config.toml
num_hidden_layers = 9
attn_scale = 0.125
tie_word_embeddings = true
optimizer = "muon_variant"
learning_rate = 0.00189
warmup_steps = 200
schedule = "wsd"
max_seq_len = 2048
doc_mask = true
dataset = "wikipedia_en"
Each number is 128 + 24 x the weight over its row's rms, rounded and kept within 0 to 255. Layers, rows and columns count from 0. Numbers have three digits each. The size before them is the row's rms in percent of the matrix's.

# layer 6 MLP up, 768x192, rms 0.0755, rows 229-262, columns 0-95
098:128125158132104125163119177105091090181120094156140148101120131128106096119107083132160096110132160144120090119152123159105103125142132180136129167129095124149143154151140174132146140161150137087149130137142120140121103080133134100154161172139162106118108097146150112155155107096151100127
102:137145127135155179142138119148155152118114138143151143083116119147120157117090150122099136099126145117135135127130131179121136117139131157153106161127126100132114102138134140137127067146116107170115126099145125151134131095086123131101192133114117143088099118095119123092140143114130110113
088:077102138132123118092131096120107136115115145146159095119157153164144118085132110106141092139139088133132115097123084203131123083150132123171153178112145127140110115152094052109128130133150141127151127158111114120091128083104113133139158104159113112084167095112088139139137101149116131140
107:112138125116129118099195134101131140147146167130090126136123116124186158099148153151160111136129148119089105140097127115139134147135137114158111152121135168109123147124117133141119088185187153122142109120121116149126160135121126156092144148090144131145123156132103156128138146125126179189
097:151171131131121165124130140117110197109142120099155112144136108127186154105157135129177135112121170128143119148119125149133106143138112137109110122113127127108134095106149138176141082128120196105109107156100123141121152166128125176134112139154128115160133131136114105092119128185139090151
092:089164188096092131130141153099143164106066158123113077113118102160096123081096099145144116107149143105110128150113118122124101132114149118132156118163130072088130141157119139119118131066154076126132093106117150150129162107102130120120166137139145141099075138104130141112138114106150139130
117:114134098140094097130136179159076142133112110097126153131145115152123109135120117167154128108120114155113150149151112120122143139161144190117128158146117143133124135103128128100131132159096108093117101195091111143172137119156100188130093151123105132096114130140108114115169128109129141119
101:097136164135118167129129086110187169135146131124125115138119178118083100161109153178150150113134100097152121144126110179112149159148117120125150097125120125136159152136108140083094163096128126127125124156101153095127147119169181126146139133122116109136148159152116108159135154120119166129
095:106140108117112139145155105131140140102121120123102096176145117137097105095140147116173122158101141139129124147113152125161103139089119142117085116182100184116139116087146150139138147150181141138139098120151181163086088157155139169136183098121121124100074103125111135153099131177149114110
091:142120164163101157100121141110148157160075101099129164124144098121113167135134176133138112161109149059141170126122110157140164119115108144137149131114133118118112170107123122116122073105144101120130135150163142156133166072155137171068113090114129141122133143110132137115137110135126163154
102:133128160131090120151120123119147165137110151182114142145131116135099151118179114122154157124105110123137120159141118147117184086147145165140110112138146123114114135170124148155162181105116109114124156127119123124128148125109123085119152045164113120128121131125106147082104113152128133121
094:134124152121090132141135116126119159145132152111150113144136138144148140178142101091142133109118119108116159104097156125124082145117142130118087138139100129142190146128116173073124185129141113114104136131135147154118133093111104148137091151104113110160110120154159155103131136170119127132
109:128143098118131152169074087101124110139128102131120117166097126128128148099095102133165125128134146126118135119100141098152193127113094108119110105163133118087114144127135165101150108118140142133078115102095101110108139130076105143155152129118110151122165168108148108093131055126125129113
107:134148148119131089096169134121139147127135121161137121134139120117088133144165112170108116137114154190137091128175106138106111132126151137107152129155077125125084132114149182116128113110121140111116129135108119141100171108153117132101130134168136150092146077122115159107091130108132099168
104:102116158116122165138113100135141086120113137139104104119126108128179105151149168115118120086169129148178118198165139130167151105098107163138124126138140118167108125111124149134137118125157111161103105134139172124135136121122098162104112149138151155155121140088119130111128105139156100140
089:108128174181107152150168122117145138115130130128113123126158150131120152136130106112125162150135140081086148134134104106074103119096140097109136112138131106155097150118094133070166119144132109138140111125140147112110153185134144135149140145122099074119121173128121168138114153168150123140
097:133142102138111094090129149153113133133162155150094093118134146120154115095055146138102170107151125136131082123140121123158150116121125133121145067110124116140128108130123171112121115104123125128152097189142144119165115103098114141126149107135130148127131126112119150101147117142109124136
090:075117155116134164118145146130153180122116134119130137097116130133156168163140164114147135112107126125122103114147094114143145113159155101135159107189136100095110098164126143086151146112131110146135138132108110133135153109119090182118112147123097117130121144101135107144100104161123099126
091:136127116129140147127087120108089127134132099147124158116143103121111133163141119108151095119129092069196084154087103150119166147089104157151110110120112101136097129125128131131134133159093097128140131144149158112127111177170107161175125155124134139114123113146128108158115136161133135134
102:120108158101142128103141121135132100164116136150141137129114118139136138157105096137108109123143148136118080101139113156134133123113097110103124135144135144125117063152129147111109160127159134146097111123174129151071125081138075118151152152162116146155102159055140127161109098151160147110
099:151154175056126127116143141133105134182107137112126133144189148126088141122134162154139084151095180115111101127105158125116120112124111116115119097147144101093126095144104104132132124143122137079172128139108161117147097102163148179160159115149099151158092111117089109156126093091151166163
098:085111113166079175130144099164124155129130132120115164158126129129110110111148093111139137125148187147147122125168153120130179132171098171150153145104146097138093144114077140110145126094140105136144150154091103109144131155155120138168125184116083124099164106092126159098148113094146097154
100:090146123158082151154161106120110115144131152133112148063139126140161140152130121167106101167174124080112151145168143135120090142147148139152153093110167121143110113129070105140153151139104156133135074135111131092099098125125121110088111156131144152125127112120099136143129120114125130098
103:140152107102111132143120106156135138175123091159116084136115147080117117131126127099129111097145133118139104138128130127185074156125145137135127131131113124127145170117133141171116095105172149151090152104092091102157124122154111134098166130100072157129130121112113105108104132163189085120
101:114135160148095127134102175161111117080142148176143155186183114167152102159104099142117160115130112126096181158109151130158105121114175150115163091162097114153129172120122113139150079132107109117127125117169155087100152118127128136148108135160126126120149125143113125117096099117130138089
093:124136148136109102146095144124148166119104093102145160144115078145109164086096149139110103117167163139093126135132057108186126085158084143166126102138103147150104150125133131116112141125138166115133088121133171128132137076146132108122128101138126099140095118158123120125147120156156085120
097:111126177101149149197121164131119170149138146122135101142125099120133160123107106082135176138152119117113148125184177134168147160173114119126166118103112129153123136168138148104131106113114080108145166128112145113153091155150087156147097118140109182171122135142126131142176120140154103107
099:084108129141155116152160117144105145136161139167141157131118163165110108108093134163135153117150133124134114113112123129138137099127121127118124127130115097128139127171087143118103104119115103173159194143167137138141081150141090160118132090100110152152151125160113145128101114137137116135
083:116134123099125160100165176156159104152105169174150107107104093125125153103126159118086121114104138136138117134151112108139095113150126145094143139167132114123132183115135122135099087158122150127143130134160183108105105092142119092118130123117165149124114109107119106149152163150166118131
100:118139121147088143153148079143077129145100121183164109116184143124117142136130131125124127128131134123153119125135158134148166135148156165101140124147126121134128106122117131091151192164133137095117138085150103156116104129125142104145099167158138146077098165094142099153078101146113115152
108:101138140149096133095112070166197142136148180097136155109118155134148101129161081163133132141135146142122127125181116134144150099110123124101111134128110137145126139149097126123140116176106135132100136136108125179137161137144091139154132116138120106132145133149153112113127115110131082164
105:090142136099124124130112103128131125150168113137064082131118114103133103175140110142134172120125131116145136144119077137103161113136102090126116130089133134164132121134171148115100150145165116148113063130158149113077170132148131170147139127108141154097197123140147169077175155148093129140
092:117112108132119115163168158176173124105104107108141117129145138119111154139136125144130103154131129125133105133143084121128098110112104133131134151108122125118139047121152131143147089135136132152104155122162122125143095126122103171152154102114065099085189137091104147113090122130130145149
095:144161128128126151090101139105119151160145113121129107146172127137121114151113081158178075111099139135128134136153128179157108107124114169134084151155150103116139093108109128108108103075128154109129185133109132140139158132083121153148112116110101102168109157136122161129069185106133137119
# layer 6 MLP down (transposed), 768x192, rms 0.0645, rows 229-262, columns 0-95
097:128152112152122107132050128125117130098194088119173140161164115171156156192144114161109144145087141092095140133159099103122133131153144148161098151098157163126146138130132148119138149105124132075129160146135133106133136153139132138131117126120110070132132118138156155110105120127083187133
114:149126139127099135152113122156068144122152112166124147139145089125126107158149129126119163118123122113105109085111110152143113156125156095158164106162121125109155097116148109090082143113120122136141100131129118126149154147123142137099115140128109106144102173143120095094137123142127167161
091:106154141131078115121114171135127114101120110126123129160107070196127116103127096103155145098169135133122124127188155104110107097119077160112122152133162138132116140121151153096113104089125110152110110119160140145098062139142136116101116133135134127132104088142161103162104135119108089166
106:147122112125160156184125088162147103109161142124128114121110109029116140147107134120135115158144099134107140136096113137135093101091158104133122115149151104120079100122140138125156125136107155119131121097145133137153119159141146100129091122128163106120169125140162125146112153126151096122
104:109091137176128132139113158130129160145142116169119126114166147152138116168116158117121120134135113122082150123013139119123084119163143146103118112183133146133152163146107130144105141127137110116104130119110092144109140118130110139113129116109151134117120120171090124102115119144106143117
084:199087119115153117119133119089154108134131144136104133148088136174164162128132199148096131117120152135136126127149063100120153117110103161099123141110074097145120135111156159083122120117129139171165125115142104130116102134097112161106069144109110113127136142157116112141173104085111121141
107:126101156163119146171114141117124117102136095151145136149157104206146093107151115141160120132121101127155110095080146146137169124132119140096136144095178144134123157098089117119148151127107078114096118088122128100138148140081136111153113116141129135127111173141089139114158161121101117148
104:097124130116120133118153123121104146098128135176139125170169133140161148123141167149112144084140113122142127076078130162124129146079097122138143124168131149139136124123140162147136110110145089085153131107139149150098096156142143120108144135127170149145148091138086126122148158128105143146
102:125104109173147094163152134155101121134141131137096117130127102125176099133105127093149156115124147124122115134088163117122137137119101112151106111115146168116146122135139110128134129134133127078135109129123096086098121164149152162106113115162153105148117167081160120138148133113121139147
101:172141115134133127139163121130161115075151165126140114112149138115115149116131135110169107076166113149123133122168126117107179122143142124129203125156108119083149152120127085128121145115112139111114109111099130131105147120134115105106110109124106070127159120105116068101140117151123128124
101:127123084096099132127144106138110087147149131131083154125136138091130124144140152125133126170174135165074113122133104117111147096090151123124104149151105103118122090119138114122103124148133140097134100137155149150158117138131160180142106112096118127149142079153148119126147145111136157110
105:132107127108113119141130143185124109066092091157135126107143104144119158156123116103143085146132156172168150135096111134102187116122085151151119129141111183122096142119132123154167107127136147122099144118119113081129122150169134111128178115125143144119134150127151111161108115095158141124
108:119093159099130155155129114155143148133155146149117147160113118204169098143108114118134109099107152159105142109144138147157126134175084088120130130151158141094116102149126134095149089114140143142136162152106147095082102111143127054140102142109142142064122125144118163170121166151122129059
117:114086074153135155137108160126114117087108139111142162153143130127133085123129107115187104146099159118111126148115155143132113125125138129108126107107090143161126108154133124143123128155121109160095126123139139142114126152106090103141143135115113131138112205130119153147129118129124156084
113:125121138165141142153118134140137095069151126075129097145115149139155142113091117161155157139133116119108134158125123124123097123138140091114146099156170108138104105127104110166156090124147132111186174088083157158157132163137110072129134151135149133125103165153141140143105109151156106130
096:116127139124109097162108152134111180126141154110136151141155175155126166141132115086146095131096146117118147115090162120143102130115128157116080126121184126098163152113134121131137101098101127132136120132100120113103085168148161108095134145106120093144137140110137122135098110127140124087
107:109072116150150099114105077181172125105140152121133154098086159113137101165141127130182099106142115121099084130093127122157120130141108114136160142147110174147127119103143141140141157087129135147107149052154114078122128099129143093117137114172105115152162164117117141123124103131146120109
084:141082125152159161167150121093133144150163095140138103123152147162122098114078103172092108074145121123134093093104132142145133100142085135142104132111129126141137132096185125136145130147109144154115107106131128094131140135124161118125100130131148127098137150156135153109128145140146129125
085:116138174116139132121136135105164148167182164100115093111096106110103095122122122075145152124161133099150148125161149158132114120134120144161103149133154142138172138138153141111122106133121119153138116171151119114127142133138144133160136087114078103129121109123140151173100107141126110148
117:120121124164109180118125148122090143106101141129142123129134090139123137142155083109148135125131116150184130098153104084095114161176161090150117128129179127114136168137121159128145115141134123118103076127148099116135080113140114152153112143175159144149109116105103171152090110086115134110
098:105121124142139170101127083075122154090134113121107098121085079104148123140141126165091113139121145122167130100162142101153097145112137114181139140092152109154139134118115130160141104150135178141140108125123124115084154149092108114133158160120113129122130129132144155131163153115127147066
110:112133159132165140137158111109121126109160125158099146098124115092134103099126131122144118193145103093139128150104173092132111114106081098115172094136139107129121144135132131151142093121121128108122128151150110089164108129111119125109104150123127116165135139148128113060131127106128140125
111:128109130103114114120139113139139132144139154127120107078118131146161150175110182160162097085102124147158134141112171128128169141146104132133167145153126106146107136122115130131174186111110110143109106136109090119121143131153102106138120162121107131158160090147123131151166139139105074160
112:140073119167124115090116098075126113146090166139131159093089129128132095158150148148119132111131113176126141112148132126127114128124110159113093129146131147163090093097128075140134164125117119106171143089131164124132134145127131133132095170144148138060135139153120137128150112145134061159
103:105122112146131137127127086113181128121102136067127126112123107105160124115138138127110116152168103122138140111083112131106142102109091110149124137129155099140119152158122108111117156119146166151176108078160085180106129151150110072103145120193160126124137147119146098140124124139115069149
083:131091137160141120167113098138098111131110138170152104129146191120117131119093135102167156091140093076140132118146130110138135135134120157122124124126140128124136108106107088097105169130108114099171125116129146108129108103116131120079105089131174139138106160161128134131114115089080144142
095:115094118143140139095072164134147123088131094122125130129158087072119126117146165145135108142126089146105136152129127111113117091137158066115104153121137120124139121151120090131111188183145128129084118127117096101140123115093145127120103151179130128139128115121175140109102118140146172098
097:129134105146170107139115099141151128113138135127142103111086148125144164061083113118141115160151112143159099111161114110122142088152129143106152132117142102073162168117156135119129162126101151109123092155115151058123094118148150172108153135144105153157094137144087093153167148136140167098
084:103129145134129128128148085135167158138107126143068127127132145163146120132111089109141129125139143083113118111122097115172155128150106102148117120145092097156152100094101168091159113106133161149136128117082101112115139164123126132104119163115086108141116136149190119107085151119132143149
113:169100198153153136114139111144133137121142137150112128120106106138157133111108122138127107124127132145131151125123110166091130184152101094116158131134129117058077154098147075151113132083181115139131138115084126114119173140119177125116144125107133154144133146141123086128148164174085138102
108:124110080113135161127139105095160081101127135130150167109116147154157126106095122129118165128166166178124115176122130089144132104116111082129140149144136095121138092149119124082148111081097131127153125115129080134145113183094154141125127130139148176169131128102140137104103133138083074090
120:140134078123144127133160119162129118138144139106106134162099148149144133117088131101080121149132149120129084107089136158115149206162106094131182106129089109139089110136151139147117111103140110145141108130141108114151107088111150104141118126130078119140149152146122169129116087150115158148
105:176135135162125114139110123108097105125121127102183111131113125163160128135134128173082144124083149121143094159140138142128140157139108129171170113158145120117140147130084098132095149090160079115136150133137097071132133144124121110116126138133166140142132137138122091137141088128111112173
087:126167138121112141135138221125132177126119162128138144114113089046147108107153159126151157138124114114133130113111121121139131130160144121164164100087089167108111141150161108153126095141134124128110144102100150165134123116113134129169147111144097140099159127125126143105159097148132159109